Weights of a small GPT-style language model, trained from scratch on English Wikipedia: width 384.
Each number is 500 + 25 x the weight over its row's rms, rounded and kept within 0 to 999. Layers, rows and columns count from 0. Numbers have three digits each. The size before them is the row's rms in percent of the matrix's.

# layer 6 MLP down (transposed), 1536x384, rms 0.0159, rows 1114-1186, columns 0-95
071:500557493463488530490518474476488483515481507523497503498503500527537460505474512519468499515493504500503509512483485538505494500448491518492506524466462514521488485471522477506473487528495515482498488482503515491507502516505520485529510541481510503493514515535486489515468542521466517511
073:507464480460499535469530507507528464494471489529518480483494533497492523497535503485518470520503504492494497475515479523491488487481537491461450479489491521512498487497507519494500559509499498483514485499502518530472485498504504459500512538474472494486485480548469512507523507478504485496
078:518548483460501535511544455499460472497487516511492530483516511516494519501523482555510542502501467484517520519498478520488506523468495495500526521497490518479483478495463505515472526518520456493490488528476518514508474511508520533512497477487554510531512461533479490518524502510524501522
104:496508474526526483495492472464476481513503518497478509547436524480508493507468475499537500518534482478478502536481539479483529476516523476504542499528519487503486513492468483492483525483523529508522539496496499535495490501493530513479489485522537491505486487454472440517501497503518501492
070:476506467466474472503532499512527453509466531507515512464465502501500514491487540478495483482486486491473482474489502511528501489496503459509520509494516512530510506540496464490505527526525507500507556553529512506441509453482540481495450511504536495498530526547490496520495488483499483438
118:475490490483471472490490495496495479501519536499483509494498502493498494490494502496483484466513493473499517514457452488494482522478506479518501483524499479506512500516511499510496507491529533495519537538515518508524462495492514481486477515477494477438540501526468482512530545547472535480
091:550516475473496499491540516476465503500489499516509493500481502488504499500510474478499527513558494456526510523479504499503499493479532496522484516442476520512499503434474496533468520468496469451478481503488486516464475529509499500508524475477507494526504428510474507526502509491552494509
093:498497532475511503512515461504461519494517501509484476533514495526546488523524535501492533508501511502512474506462501506488482526465475518486503548490492495507470469498528506519519478509461493481508495471477501513575471527519511526466501474493516520498516512526508477485513528543471536519
073:464509509501466460507491520463526515475499481473477491512477522477504533490520528506519504517510484482484511528503519464541546499498547506463493447524476528522480527477465526480512519478447521502501488474459493524483528478445484478495533524480496456519495485520461470535501516474524466479
208:486500532492532536521510474497499478496497509442482504489461508522479480527498517499544500502498499487512540473462520496503486533501507454482505497550528500454489523514517451532510477516505467499445508520526529505519453520522494484531518512457517496540468486522542488484490493531521482463
082:494532479512508520521520497481479500476498501542502466469523512476487484491531513490463507474561508523523524493492475497511479562469482478489501517489493533497508458503485486508477517488489465498488477514475495491482482496526523533482552488508526497519488439492532516495523508527527479502
089:465476501490478471481493524478525476489473521496533514470473504498443490522494485501504443475482453502491512472524507472497505467527529478503495491511531486472515503511476509536497513479543547508506532543512522523507483482484497472497499538512518511477515525475489515496493506488486466525
081:462464507518483480510533539466523474503537473490506501504449485525520522470508468486523487520501528495508482495500502478540516466512527497494462486516484514502501543471484529492534461477430497524473505488494480499465512522465475489481523475517473490487493487540504503508484514434505533482
062:523515453512494534526513517495462510478502477542478472527539535499503510501515494492480508499535513512531510512517464507515481532476511506485493496499480493515503488465476505519477508435473492505499465492476511498507462519499506510506568485477488473494502446544503518513522482515535480496
065:494501495532545511490475491504502434524479508530468512489476496510521476490506522518500493526517511525492503538524456527497478500479455495470498539502515512502460467505494494506486521477490487493508485492488494489486495503515504500465500514511527541518453504523496503514514501509466535517
093:454537505518487539505510485453523527500448493570525466510489508536492507511507527490508501500522482488480468532511514495485508539462488527453513509507513495519490468502535541478474510474489485488524507462478452509520515521490487484478513515465495480547462504539543493516490492490488498503
061:504465488494543504465466526468492501527516480489494540554470557467489558485524495505470504469558493514523494509511497495527510468521526458501512488531498500479489467475484520468539482456460502523504515482487503488494500532509481523482491414525475510481494424456499513470545502467506521501
090:488498481458480520481544503502489481494476515511536510489496476513471478536500510473471498476492480475501500457476479539485510498496530511488512493489506501506533495536539470524469536534562511471504537514512533532511469495525507474549492537491514477489525513530490532465477518546516446500
168:494508533506489455517501486434553485494518529451524496484453485498504488462549482524508485492536504512479460480503533478523496519516496463493511503497508492473470504537507511490523470489532482528479522526541493469477515513460501536503525466502496493506494486513503485497518509444484443480
070:492496508473525509476536503476530483518469539506520551499453497490533428495476490516493551506457510467475479469474526523502523472499566496524532499464510499510522566483478461530534485497538514512453516541524528474447535514497478481524495543491530495475533525530489486500467493492500508478
051:507496474445508511481556533515512504513492508487501512516508493504498489525465487479475489442506494507509527456535513499454502523493515511504514513494466495476510510485504481479517515525524505501499537551561539494500432487499544507507509511527489474419529507529483502510495522466506492489
137:476506549493469469525486501517468506496484493539530495492527481468518473446515518512487495501523492471515503517488458425516533522484518508532481490534479507504467472479523436531488509492481475488489533499542475452483472455507557461470512486477510518511502477497473479507502541492480511508
055:504504517489532496533505474531478472501514527525483516514501519489555503508498507518492554521480551534521481519438477523489474507484478489522524544490483519516480476485506497492528471483422446513492486469498487467518520522520519514471516459512490547472528501514537488514522496519466572507
075:483464494526491484493467546511525498501489511482532531486439499487469509508509495478534481483501511496491475471529492477509501474516537481515489464530534483497524500531467516517523544496533499523497527550524493530472503498499509480489474511476512457477486512497474492495513474453502466508
070:497508519509511487488520485488479498534487488521533543481466473520514506475523496524521474495483502490508484522518476483492524493493479501472471530522485486502469480474528526492525503476460450482501490476492484524509514527549484478421505531505512504502482501508514482506499542458488522518
192:472486505523457454499527461505455552532493498503499480499534489501468514478505514494492509523476565506508519521482495487518484520484494506522525498526553492516495503495501491531450502484489491458458479490509524503482520466524532468506489516507498526511505476504508506480500532498452511505
088:501481484511522507508494495485482477486525475510478516503488493515507508490526531502471511499497514517505490539531477500490510507504510539478491507528502517488494488469498521500510490470437442523502474471458493498494505528503498503492528469500480514495476488536496496505515526476500536508
067:521444515521540515489500519490498466502539446484517476440485473484533517468520477472520431461545529507492504494521504507479502502532522488478490507536524512477511508482494526533498468487484451510519504499500509505491515493507511489460484486513468527514482475481531539495547496467496495502
073:491493434456504491479536524476489483528472485520498493518481503481470501502492504475494480503500487496487518482524508502487521486500548498473495471512500477507518540512499476480477559515543491491534534525526533548482451488456503471504501531518508453509509509548478512488495504535544475458
049:500533509511493534530485486522522509501463522502517514477503530514499458518487513536463518474481479508518482527514512512480483532541493511511514526447518541493526524508489493549485507500566525529493487544509500501479459495524482532533492530468515527483515521498494517471499492476493496511
072:513532475513499537524526487527523467515503474530537512481509500498534475488518497516466510484504547535518528486509475517481504503463478511472484507476473518512496474474532522495474530476476452480477461508481496485447501521526552497485524545478481521515508476554516510502508517492479479520
053:539516480453497549473516493513507518506492496520509500508525522504460483529473443464470515505496466482494519510507505503474483520476525507511520473481527477474492510518516476505478540507575499464523504553541530520530450505537514498552536539475499460517473486481473503522503474530534444527
067:510527489530498534537511449504476488514500491515463516529522525499507465492489488507481530497527471523513512515508505492470494533483491503505525487495488522489484451493507480466489547519512463480522498540492491520528473525527534526513494477481509501543483466512495458483521499501535478522
080:472485507518523486508479498442505501515508487490480524538465541482512511463482509528547490507535474502528476544517520452528509494537520468520527490523486489502476501461483521496526456456455462493501551457482472486508532484484502522451499419513529518510500480486479478520532489485503524492
112:485531513510526492485497439509514486506480522495507486474540480487482470522530518516506481460498494523465491462489494527481491526485443476487513536504506506495499475570569512498478514541562515504493489522523491505492499475503522494493513544502507547517487520477528526511466506528437448493
073:488490481519530524505497506502514446531508485502496504432491476523493494485551500491504457495509506505450546505532521513466517507479515511487467493525517490483529493492492514484499560492504427508537504504507529526466506491487485452485499562520491477559500487503494494494540496493504482507
090:541496484482517529488519500562467477502517505524489480512507507510533519526499514477508502491492527510486445468487487535479435536452461495504501540492488515515520460503500493493526525513466455510465473514514519501500479531505545508501514509489486505515469480523526497506526494523510525483
093:443470534507490466487487511471498479488492500473484529512472479498470535504499527504505492506494485492493498518512514475523544457507531490458497472518515477501471533514506508509497521468500526498495536501453511524490513479475468495505476487512535507491491507491471501489489508484505481505
101:475519515510487467518506483476498543523479482475492490485492500509509500467498503492520526507526471507494526548514518444520529519521535464504475497512516490522472522505494461455489487447505480493510516489494495516518522497486477524507517460483511492531500456484493483518510498507518458485
068:508479483520528504474482497513476474524509490505554469480494514499502512498509470464533452499532524513517493480500500471490491490504472463526464520487552495451496476494500522511499512455496481509504486517499479529515504536528517524471515507504509528532463459455523495496534484478511474562
202:503501502482533495515468481497547471510485468534498478522471469537464517508518496494530532449475459521517478514464508467505499447505516444486507500509484474536526485498529484499508493488438487495515530509499459484533510481491467485514502498521469441509477513478505526528446511473500462521
086:529516475502508541489497468505480507495486496498495516518506471526495503511497501491511522456500489487526522499488522493486506532492514492467539525513549495474504471520491449498476516497551493488524514514490503538524504490525521539518480479466535498543529490469501480519508495550502461528
057:537506463465487542465499487514498488496474490513500525495478493528496486518454509467510508504517496493476499477504501528469503490491510496485514502502548485492513490538513475508459556526541512499524550516538531524525493467516501477546475562457531458491502541510465498477494496561528484508
080:475508514504491448488520508500475546486503474488487507518469545462481544503511493515518480482490464479531488499485521457537521516482512451498456454502462514509506534486488518515555488471438447464442519486510503499492514548480468511487521454528540456499505455461504496496517480469525509461
077:489513478468499516476499504505517532463474502486484523516492525480497494526473527483478544498450493475473508510512516495505496512496558507501537483473500525523524519519484469501486534511560558475501521542510532505497463476482464476567501526444475464458530500508466508502489485525516479514
148:456498550516486466508493480463515534542555507506495468492482469512494515514499509519523496477537457520473479550495505467465521504466521497499502482493517508501497495483518488536465499503465483524502531513506485470533495486516489506478521518505504488508495529509497459517507517458524489497
073:522477482519519531487502511543514478503508453504525456465517477501473491490495466473485435487516504530513507483524477501464467506482493512517463514512536524475510497503528508508497495486516484499512486498514505536504478532495508483496514510474450520496462464476542550485497496458494510491
073:487490474503498500450490507504506481534483476491545502478474514499477494508481469493527449476498506491512540503548529469466519477507491500502477503513519457507530514500514503467502514484529521485513526511548528523485495504511494446469457556521480506485507489468500508510478497490482480501
087:524512483505512508502484470534482471501493488521488495453520481529502533496502491483509474498520505505516536536530514491466518498463466519456473496513542500498482497505519492482475566444518446488534494487504500528497497490509525504486502516500533511537468479477506506521517497500492475496
069:493472479535530473470505535466498490541480482513576508468444481512501502486523487452530462496516505470484494489466513487510515485476514453504468508529511466518509529545532486490489467461520490486493534481501483500467533504489463462477486482523538470521511498425510536488467486514510503492
081:481506479460468523479517473476489499482495515525550470476523479518459514518506505496478493456479478497526504457474480522492487514488502522495522516500520517478501490511509502531481483509527490504522505522481522520517497503531532516520499553513525505501511504498524510475491537538490443535
066:540488459503515568489510506495490500501478505520487518506516512524474538502521505498474528509532491495542522540531474543485499512489517485490475492476540500468463514486510491531464521456492448486540496486481499510495455502528488512528506505485498480482523468551478510486556486512528483533
078:510511468486491498517529474501506484480475517505502505488510507495570449520462538495511497507484526469504497485437515538493481503483491495516534507485487512514532493491486444495473538534511513497490507520537512494483499476516543496508490554451492494517540520520498475512497491547489506480
108:500535530522501485550459524457485489492512514509472467488518504488519539504516507522501502519541467495506484497482489511529499531486477475505516531528485500520449468490551460505501521494479475470502504499511475471525482475519491521493553512504483494500502522480518475496499527524510499531
190:451499512548542453499491496494500514529524536508500507481504449494515501498513523546518519432505516461499466526534465486468473501505489500533454483547531557509486507512502499482460515479486493506487544553496496487527457512536501519505486521520476464463488478513508507544514521522454513493
084:479536495465484497492490503517495535527466520516555528466478521498467477504488470502468500453482494492508522472509504483479537514515498478547510501469530486486522494522527501495499501522571510493515535577531504490497497496509510493522470535501516490482538497448520528445492490499516434519
056:464517494482509463505486525502542488516501513471502538467456493476450491500495498510478495473504487500461523494508491515493540507479487509511498497503490499503512510519496504522469540513533527533485473549532505489506511443488493468521481528495507483500536500493500536491489509491495477522
086:502456474500497503458494520525504479498491473476543510461465503504427508493524501446503469472506475509493505476536519484504496473493544477473444477542530470476527497530507525502505534460534470507519525522488509542477514507472465444528500488494495476520502475487488530506513488503534450508
063:483494509473489496491518522472537487522462519481518503489487486511436492493488501504503514493507449484486511473519524495504520451528533494497521472486516502502517531518483496526504503522581566487500566507513522529477462481482506464519471521506526486520523516498475510502478527479466451465
092:487529489507520538524484430522486494485473490539487516484522504499521497508521516502475544505482514507498469529489478521471482546492452509496514525491513516507494484541510471504493527510505456502501467511507492484501478526540511505495501518473499516527488479538543507507491474539480526502
070:523489493457511527490544507498494473503517494528490508528517521514518513492508516503511532503510488506537495508463458511506475513463477502492516508482476512480483490437524512515508509478413437468470482451481506468518482497511533518493521483475474530518515486542499507511521513520534534479
220:471551538478490493518484469439571455504516511508522543515465479517487478441546468518491489468521484515484466453494536479510506527501549503477530496485485481457477499511543507465542464487527489533529487531543494493500524508422516514522544459474506480524544499519515484481476483486493444478
069:497531514504500457513491472528487479492493504501461525472500513521514539483511492493496504481481460506518539532467475467487502510477471475503535516487490513484471469510485468482472498473464466464490533502507486497533510475535538539480483465507573521557478457461517488520500522485491507524
062:454516512507496466497500521491526523510488483479491483488500501513501524485490511502520471499482475519533547527531542443526495486504522519513455454495470487519494538445465501455518515448464478497445476461481498518472503505460482490486546501514495512544521457495501514546491499454513491462
073:478512534460461496496522506518520520490482511508528510486509512477497502539479510490481485494466508498500499500448490483499520500489494500511505488445486520546517470488504506507491524503518553477461479512507516483510511470508533481519514535451505502453519519509463491503470508508482468501
077:453537492472469491524516502442541531516475499519520499486464519501490469494520516518490448500462463506484478475503504509517517495521494509515481453508502499518512508494513511494520515526536515505490505528506495531450524497476507462498491557523511477505497539511476517487470533457491484465
070:493508502485507493486529464507499484509460514507472497508471504526538440498446508494492479500491484496509477491494526516497497503470499501501530499491506518517509482483520444490475506524526506468494508517529515511498505477475510503528493504497530508510520500507452511500475506536505486488
052:474463494470520483468502483600499479515508516508528524488489487484521508543484456463519488472466519503468482428462515480482508492509493448537514522497535526496523519545507486507546512500551514499462523538554523505508510509494495496511483509500526520464493521472510506498484461507488506523
073:501473547512519496510509482504488488524511502484502526481468472514524526476548517499508510458516513504512469489489540459503550493502461482478481538542515512483488502517496494504549475475498460517495519510484472493488513512507496512463483429523546522506510514463507487480521506494472495500
107:473525529489491461502488484497473530475491505498464527520532502510528458497488538529485498519490487485506524521483538459525520487503498498487520469514478514473476500467481447474484515475458518522495468481479493487533497482491513536500521479452495531540517508508470465525504524528507513497
085:521498514491518531517530474476490496486526486515465518500526515491519529481523537525483557511524510502509501559483451511490504530472518517465522514499457507517477488496501509521508494498446439477516508452472499500547480497506475523490518472480509482490485483552480483502535518497489542512
132:507474531491485454484510481478506476513510502515509488505480485500471523499511491517480472441588482479501514540493471471510499487472483487509517481533472519523523468474495485513493469534490516490502547525543505497499485471505524491475495474514503485503478504511481489518446545446492486466
080:472533481460518468487498446476487455485479506499478555524443522510524509494467507517522529532480466497492527517512518456510534484525530474488543491499504517487474545486479468471502546488479483497492535495522507507514505475489510516505473509493518524501533520520474470523513519502525526515
# layer 6 MLP up, 1536x384, rms 0.0149, rows 1115-1186, columns 0-95
071:502530496528517487507534482509483508480482512511496515517515486534491518498495505505513553502509484525479506508501508438527546501511495523501536540498486435507525509527531477464492454501507497526500478500490494494559496544493513497506526479542539516476526519456500462461497475540518527510
077:504473484545515455475484527520520493486478491497514503526526525488514494501501538459474490529475545528471466491502503491547471446513529535524490477501510474558506520510530491527525501485506534474517475494518504471469532488488492475476470525531481486482508516480491469461478485488492514487
101:521504515445489484512568508516496528491506479514536470463524472556496521503543571498486499512470542511532480489502444518540474513479459529504448499508477500497524472498511544522505480522487480499469468508502495496524504466485499464486488498483463502471500522538519528488477509485501515507
067:525507490541533512510496510496481510565478464472455510522502510457500492504518489518484518524508533491488507507512472489475511484499514533495518501507489482490502467506514537502522516470486509496510422484478481499564508567527466521490517480526490480478494469468475430486519463526492537523
119:522521495491515503522504498504473512498479486481498487509531512516529493520557491527507466531509495506501514503542508493490509501549455507471499494497476505512549467486458502488529484490479494504462460481495467534480545492529491504441511510543487511552487482496549464469480498452525533518
088:488484508534517454505499481527538504487492510518490511500528509554495499502505535524507469522461491545527482489502486513533505469515447549478493466509531438511505513502555513478541510522506516519515518499497485508507529474507507490490476524552495458446512554488500469456481484527490570489
083:540513480536515475473485547504505493495503480520527523507494541502505496475462445495523510506513531516506519493520482504508480489512503513514486480514497479472533503483453501490495558475525506485496522487499512454427520486503502510522479516518508467515493502443507554535469474472531487526
069:523497488496518535484569473514478505531506506494517516485512531504509516501496469508480497499494514529580494486477480521485492497486460484561529541474503505481515467520541508501491448514509472495489504495512502471470479505537516506510481485496519525493502485472536454482501495530507530523
205:529494464516480465496483527508478523471507501533503497546546503475509547503513490484436500509478507527492517529542488510502497457494485527520513524500493478520477490457478558516502513497527539490538512485496482519494525512480513527495488503500488536477542487495476510490504479493461497528
084:523490495498499486461501518520490486490489469493462540519510496533492514507447489525502508531469508489526464511519506524537509446529534522491484478488503447562511505529514546490510497484505527487519508503498488522518502503494499440494465508546490473517520549501460470514502491477500545502
083:520515493511513588501544499502506505522500444513487502546513501487524508502503502507475554514494539508485504502463499525507510525510526525467505530472470494532485478488540490484497484513491472508500462486486478441478494518543504509496482462489487489549494487504511495462528497543516528496
073:515528496497488520499511474489485529491478533519485506529524508484479504502544528494465496477540473518520519513487527477488505499520468503504559511474476557542480478512527487488474491510529489492524509503493492511549493468545498496500508491482520478473499526478499519478499504576487497523
063:512519519504495470426480503515469497467535498483476517494513446569506495509504516538492483506507466525544483511500527506533512459525464508518495490488480458514491514509537508493500473543501510503504522514508485523529510527484510486491488499527494531518495566480494504477513518484489543492
067:522492469458488529509501522498463552521492477512514490523513462549489501504502451495472528500462483508478502503504537437529499519532537518554483484500505485529518507501520528514477538510516490510514480512498513546542506504513503493513491487468491490467529530468470506474510469507511475516
097:544496473517528447480494536545453516529535470441467529474513491483486524505490469518458473507470504504502522496495471485508460453552492489542508513505463526491558482490464506471495502472508505503486476505490532538502487523521511495528480500537501514438496516449509519529530511490519549481
067:506552502488488535528509488515514495423472509478503476474538412520499496533540535493507478517465462515518515501493504509478526521461467529486474514510505467502514488544539492474528482546533515497454501500509498501452511506499517476520521538509504498539514531529514486498490493524492482495
081:539506488533527468487454502539495484530525484493497527499510541502507514484457532529526528512534561522444488495499503466492494489507501501479507491513490508492504489458464507480513492450476512499539482491482487458467514503521500521472501487537494517487507476462516444507525493471525530521
157:531507494516505491501519513528473509491489535515473490512548549533530533519466537506475552509458467519506557466537468535502500483518515506508481514480469490566537521482493505517501523491485521457534471484462486511516486516544502458485494519483515505474510502489484493518507454547548530523
070:508498493531502522532461489517500512505489477494547491496522507476501531500548580515523431487512497520540506505510481473464492537531452509506504496518473528473498456542540513479499536514498498498581524494493484542548509479500501532468512492514503494466499484477521514493499529516521491493
063:509545504519490533510453486479487486486499453476470506514500506513504492501546555515492563515481525473480495509465487492557499478503496514434479508490505505547469494520497497499491482477498503500510506503470480531511520531505479491467514475489519497529491468501497490431498505532488516510
136:516492490480512533477483514506512492489514485498473548516506506511489471514519467481495468498488513525481509464554508540537501498522536515502497549497515517508543474468505561519518495531535500531525490488496515518478521526458468478525502529537496520501507521482527495471528453529495535517
053:507550491524490530505488529495528527548481512560501477505494437533490488495509512488539455507536459480469505507562511510499505492513524534492488472508503457532529519503497493494493552509539542475522515494502483562495505481480492471494519506487514447547504525478466488509438522517498450490
072:504543488479521555485564477503485503502508495460451489525526498504502501519518503528456520504502445512497536496457522490532524500491490510455538538487466482510485489487539491476498423523466504491504491489487477488528505513516487479497503493521509533497514515504510512471455505532491550489
072:517519471485502514531477515513505512460493520453433521535513509517505533506507482467467526518488518512442523500486510499529485502548546514506535495460484528518544509505471477497491506497500540510515488493502511477469491480506501502540488485476500477463541539480480519478526428533515466524
199:513508481481514516471468544480509457470529513505506516491482498518546497520494487483507479501509462510506477485535527504499518466525497496503505544508478489525481477514492519455523496527506481552563558484486487499494489542483481541527487477525479514496494538471501502503538432468510486480
082:510529489467479509521467497514483498429472531489530513505514533505501511503461475507500476510474482519548480487471524525566496478522496505546517511461479499531495536560495479479502474527526550484500556507521499513511487495489519487499491493497528485516523516443505540476466458530497498508
065:494568491475482515506469491507506496463487576495463517530491510517506477507471510494465544497500453512516502517495495505511500505502498503510502494479475497532467513494523490482494521502501530510504508499494498471523507482489488494517507502509528460520516535528482429480437527552498523518
071:509493516542503508497495485517497507471517477460488514491500508566527524499528502540478565502525533501487507499481472497514493485525460493506494539458468539502491484489503501504487443472473512519508467499476471448548492512519483526488518468502493571452503487470515452501509499470500533573
056:492433500512503490430497504501485479522512453498514507543489503483507502507502453480516491503499489487509479488495519505513514512480506496465511476521500466497502489558515478511500521491499485469506528503496499485456532538513488508486481516507482500541499475488490458529518520531512496482
074:500495489487493451479454501498490542475489516484444508530480497538501521499427488498492518501520471494497490511528529497563491489561514509544497508480513456518513520543493492498524491540499537506518486512489508530544514511503475486530502476506525458456518542454479480472491435530509517505
053:495444496522515428451460516516484489503533498494523518479512468527502509486501561543498465501554520504463504481522485485488510470518472511482481498510467535527495474469509553496493442490482501522494477497478494504492506460486496471467472492493485556499483528527523452468510534451494539462
069:505505494473523415454469532524525516459477496501525502485500474540511507518486536488503470508452523498524470492520493533570494448496505502480465486496530482510518510516496546537523478498515505483473462501501517449450515491486479471509492512536484488469502494489520591528471469486488516509
075:525545497497509514506471511531489510459475535486493489481544443523509468527542497486455471507471505500503501496472468555478512510470470540501453509515523497491517483541507494495514546546519534510479416503504515491445502531499500471528501549491481469494490545515506509475465491498497486505
101:530463465487499515504492531514484488516503482482496533518471521493501511472429519511472532526523542481464540523516487497537466450525558480526490462468501531515543487448463484516496541484475520486509499479452508472517509538522485483490478460509509452508501516490479490521527490463552530538
076:506472504512495487498550494510499510502487520477479516524480553500515525506491462480476548499530455499501468502490482499557487475535513493527519501449460545547475540482520489523501427495502547498510481503505483505511484509524509533496483471480517531438532495496490485501463526510509503510
080:520514487512511471516480508485486506542475528500506531513481513482485508462480494513495540521481516494485540520487472493522530443540536519509518477476494445514530517551501495499499492464521544462550524481497496489501495474500499487489492481555523479473534500462492522475457478493510492524
075:533518486500507573507526512501491483507513464516534478506536577529505513498480477497528522515509509531541498477492501525466473522508486532535485537483498533490496453463480513477504459533499490492481466490522487459465507531567532509508482506451487496518515494499531512500507463505505528541
087:526458501525527502505517505519523513463525482530486508504523506500513507531551482510474484519479508507517471475518466575457470476497447511506522488475455532486480476459477539537527498529488510493494453483485493461463480524522500507481451541498473497471496539506516487535523478479492558501
072:502525502474507511519487513503521510477478523435418516518502449532480505514525499476477510507490476512490506509512509538534507500504533530468509496484482514564517520527521521503511495527517505487505482486490511483516508478514492428542486493509484462478532565519491518546495517510496525474
262:503500497475458505516538532580467520488521525497498495515528509474504491481443501518478484535470512534496514471518499509496467496495473578457464502510504501459503490471504529498486509477549501492494479443524523498479483521466508523460493501473547550466566483498459514480518486546514553517
082:528529495521513470523468529532489496480524515522494487467496533471514516494444504493514507526484526520491461504506446520467468472487491524527469484513477478490490490492464542534531510508482529504486481487501516440467522531502501494497465522548475484490490505482526480502498480464502522456
059:517477497548531495539572514508488471484499491496517498491501525485512496500525469516489534500492570502461487489503477474519468496495487518523478512508455476497469497478473523512523470459490492478462439497479492464477497551504508541482484477532494538490490470482524510497520497445496522483
076:511521486507521493496509499523527495501486496499501536516539492519507467491482510526491532521507530529493528501523457562485489468515495562514503527502496475521522475511505490461492482495504534505550527497482477524485512459519519472486477509514491534485519539526493492474489547541485518526
077:515491515533499497472546481515480477513543480499559480490511494534507508488514488548542498502544511513550496477494468500488497497488433512486463519536465467458480456510498506512519474521465479521481492484497472518504508525505517539460480513553525534523477508489542461471517524478508536463
126:537546467457521514492505537508502488477490506492470543526529543495524492476479515477480507516479574530497519477488482518516450485521480541479481496477493500540551493517514515443516501517524512468498485492488514514510499537507511481474455494457555505466558495504477520497495474524488495545
072:483514499484495479493464496506505500462505551497493542522478506515515489515453525499498552507534458496494498512471526503512536493517524484457526492477483462527491512528517468487487502503507515527510506500484503503515503480495489490535499493515521476548519511497477473521487503538496507505
072:506529500464498552557554491482503524479499470496479518540511454522508522496526528492447571511514483485454480497472488522515515517503527512467483519465468531533475494530519515504486476499472492532490457503469480518537499498521500528501501448471513500444513513531497554458544493534520540527
071:483508504522492508485475527503491455483540516459445526517490532515505516499487485474492501512473495498503481496509487533554464483536536549535504517469499515498489532452479535508516405551504511513478486507487501508525509522533489499526486480491472502480547529525515500521517456519507543524
082:511507488475520497559522488536518497476523499489428518519513515528493501501480504538450531510526494517486525509545454520514488469555519536504515501490482567483511484429485529483516516496483536526514491498476493577537500496549510506487492506499500486477513516524497496508532508485504538533
078:516516488522512474508433519532524500466528476498464540494494521500509509499447510480506496516547587505487481510520495512497487497509534490494498486510454471522519508520477501460503516479502527479524495481519507485467495502517477484499497483512493488499505475463477494536511465463525514507
066:488474513548491440500452504518496471476532511488492487505504480531529513516493449492536473507459488534492464486507554524520501494491474525492495518473473481530497516548508498494527484564525521512455493510505493497522511506493506492509498505529484537541496535469508500535493461492472498467
078:499485504534505469514515496506475529564479493484498491510480452523484507479507500534486543490489518514459515519540482461479513497546504505502475488546487465492501462543528560506526512493480499496529481507464490521549524520504486526479506472578516473450504482489497467483511508482519511487
099:536448472490498513462524491494480500517482492519499515503496501506518510472488522476466496496481538514474521500472507513488446479507507518538490485494486480487557503504447525512489497472530501475527498490483529512470520535520504459510454502500478507486502477501493536561541482481490536525
224:514475479479490527536528527492500490490513508475542515517552515519485477463495470460509474506465474554503529459495519501499502502488507485435509510418503487511494440499493522514545495523504515490504509458473483524507526481487482487478533480496503523513535515485501487452503502521543519527
082:525453502539518510472522501511525488493504463433449515516504469502528505516547531507504486522514511478468502488512490536519489476477512523425490494506485526538498480513465516496519508483474510509482462485468493522483504517511489501488507491512487511494486511517483480544546514490517547488
060:536437489509507571463558494511466498493489450509479501524518523540508512507492487491480515524508493487522493495471497482528478493511548495470512504464521459522502447528500480491506484479487481517494511478489480512477493545545506486489459487492527505532496478491480458515497516484528515505
081:528560496518526505536491507512510456502533517471425513511516516506512524523457464557474526527482475533505486483487463511504531462520510523517541528468468503513482513468495490470514439517495552508492471481490481447520494529544520516501478490520520556490523532491506494494460531491487549514
061:504508500546507527499474488494504490472539443488501506506512556445509498520532501499470527507492553518500513501459471502468502545480481496477500505498483515452488457459504484497472528484472462524527447494490503441493511503542478539487499498453476511496482441505535493457524481528525524554
081:517489484508496437457479540529487502491528488485506518519495461541487497483433522515512481517483487507468501499549494480547476454555536500484487455508469486509538493512474533507487488491491550495516542494496494546522530496492492490478460502530512498469507547466477488493499496456501478511
075:500527491538495474556455494499508520499454531540482525487521472507492492488479532515457472515436549516480511515510514487551517485537508524496505512516505446549529520568502502462508502510546538500558482503515507531491503536508511480499511504535525464468508516475478476451472502521498521496
193:553486477521518489486515533518461531494499525508488458475519556494527519526455525484488522523473490496518537521526458507493461470545470487496473491480521486540525504460463489538503542490479504495497478467470509506534475503568498497514476521535498518486468508477496516523519487523528540498
073:492468487499509526524470529508487524503460502487481491536511483539504487506500524500467524531497556503501497501529490564495488509542553549515470517502525488525486481458496561522503525522516528500498444498504515485420495511504487453506487515477476422486502545531474500461519455523472529481
066:493500515521494534547544454486511496471514488493482512519520518487490504510544490489472544511491509494485483496472478544457507526511488499489520533466499512516496511533536484517487424563503504502576507493494486467535491516541500506500470495489532497462506532507495437457502508563495537509
071:522464482500506511487481486487489506532500473483487510502501529487488510475505517517506542515473511490546496483504508501489493492503518515443528519531518438488520481540504485460521485512483461509510499489471497495446498517533494502498481485528512491507498478479538471482546463522529534464
077:497438493520515483472507496544496481483482490459484517520499496479511512517508508514503561497499522488508541510491496461531512505510527491491537508455466538492517508508503469470466476465485495476526501505468493485550473534515499541495499466498508500475506476465485480496522464530533509545
069:529460489507519502544479509519475519557503499490553516473513482488499496495557539507516537493515556506500491504490476480471492514514499514519474506537525499451501494540494540513531548494501489513530467504467507524465496511512495517463498488514492464461503509489535484501535506484496528496
058:512530496512506516495463514490498470537493497495523489491497511481485499485510637512509503516494520497506533515545459535490472522490518546452498511508487519517513487490482515506512518482484490525525499490478488491498512484508491484485500496500485473515512521505502488485532508511491483457
074:521535463496510521500463550517520457447497499477474514519526542472497500507439477486478485536492467510487510509529442561494458468521545549516521482483504490506519505468470534500524529497503551484503487472490504505466525501529499480504470531464485453508518517508507463518471476515515525518
096:493497494522512551501493499534511464469467487521522507446508484472477508504504487481513480520470539524553466479523470539455493493491515486471491520520527495522536494536502533502528485549525509453523503501513532482454510560488507486513472523516544465502504502511523543510536436508510496491
082:509513477518491456467426515534476500438474520510522503529514540531509502500477404510521472507475481523506507478491533497521495466530479507538486499488517513497504499500479486491490515501527539520482516510524505505414514503496513490502498531513497504501502491452525492496454486508498484510
133:522528463469518498520491511498484489496523504481488532539533526481484469503544490496479500531493553507511507501504532540504474507514513517491472509519523480510480502550526529522524486459535478511498495464491508513475500482489505497509530485478509468471521535516493501442505443535516531505
077:509502504541500535502516515505510527523471485497535488489540483529510497497571517491472467519474578502511482492511456526503455534472482557534444524515492538534505481527491541520519470501514500486499437507504499495489504514485490496481507494483494479452493485496500512459494482506482527472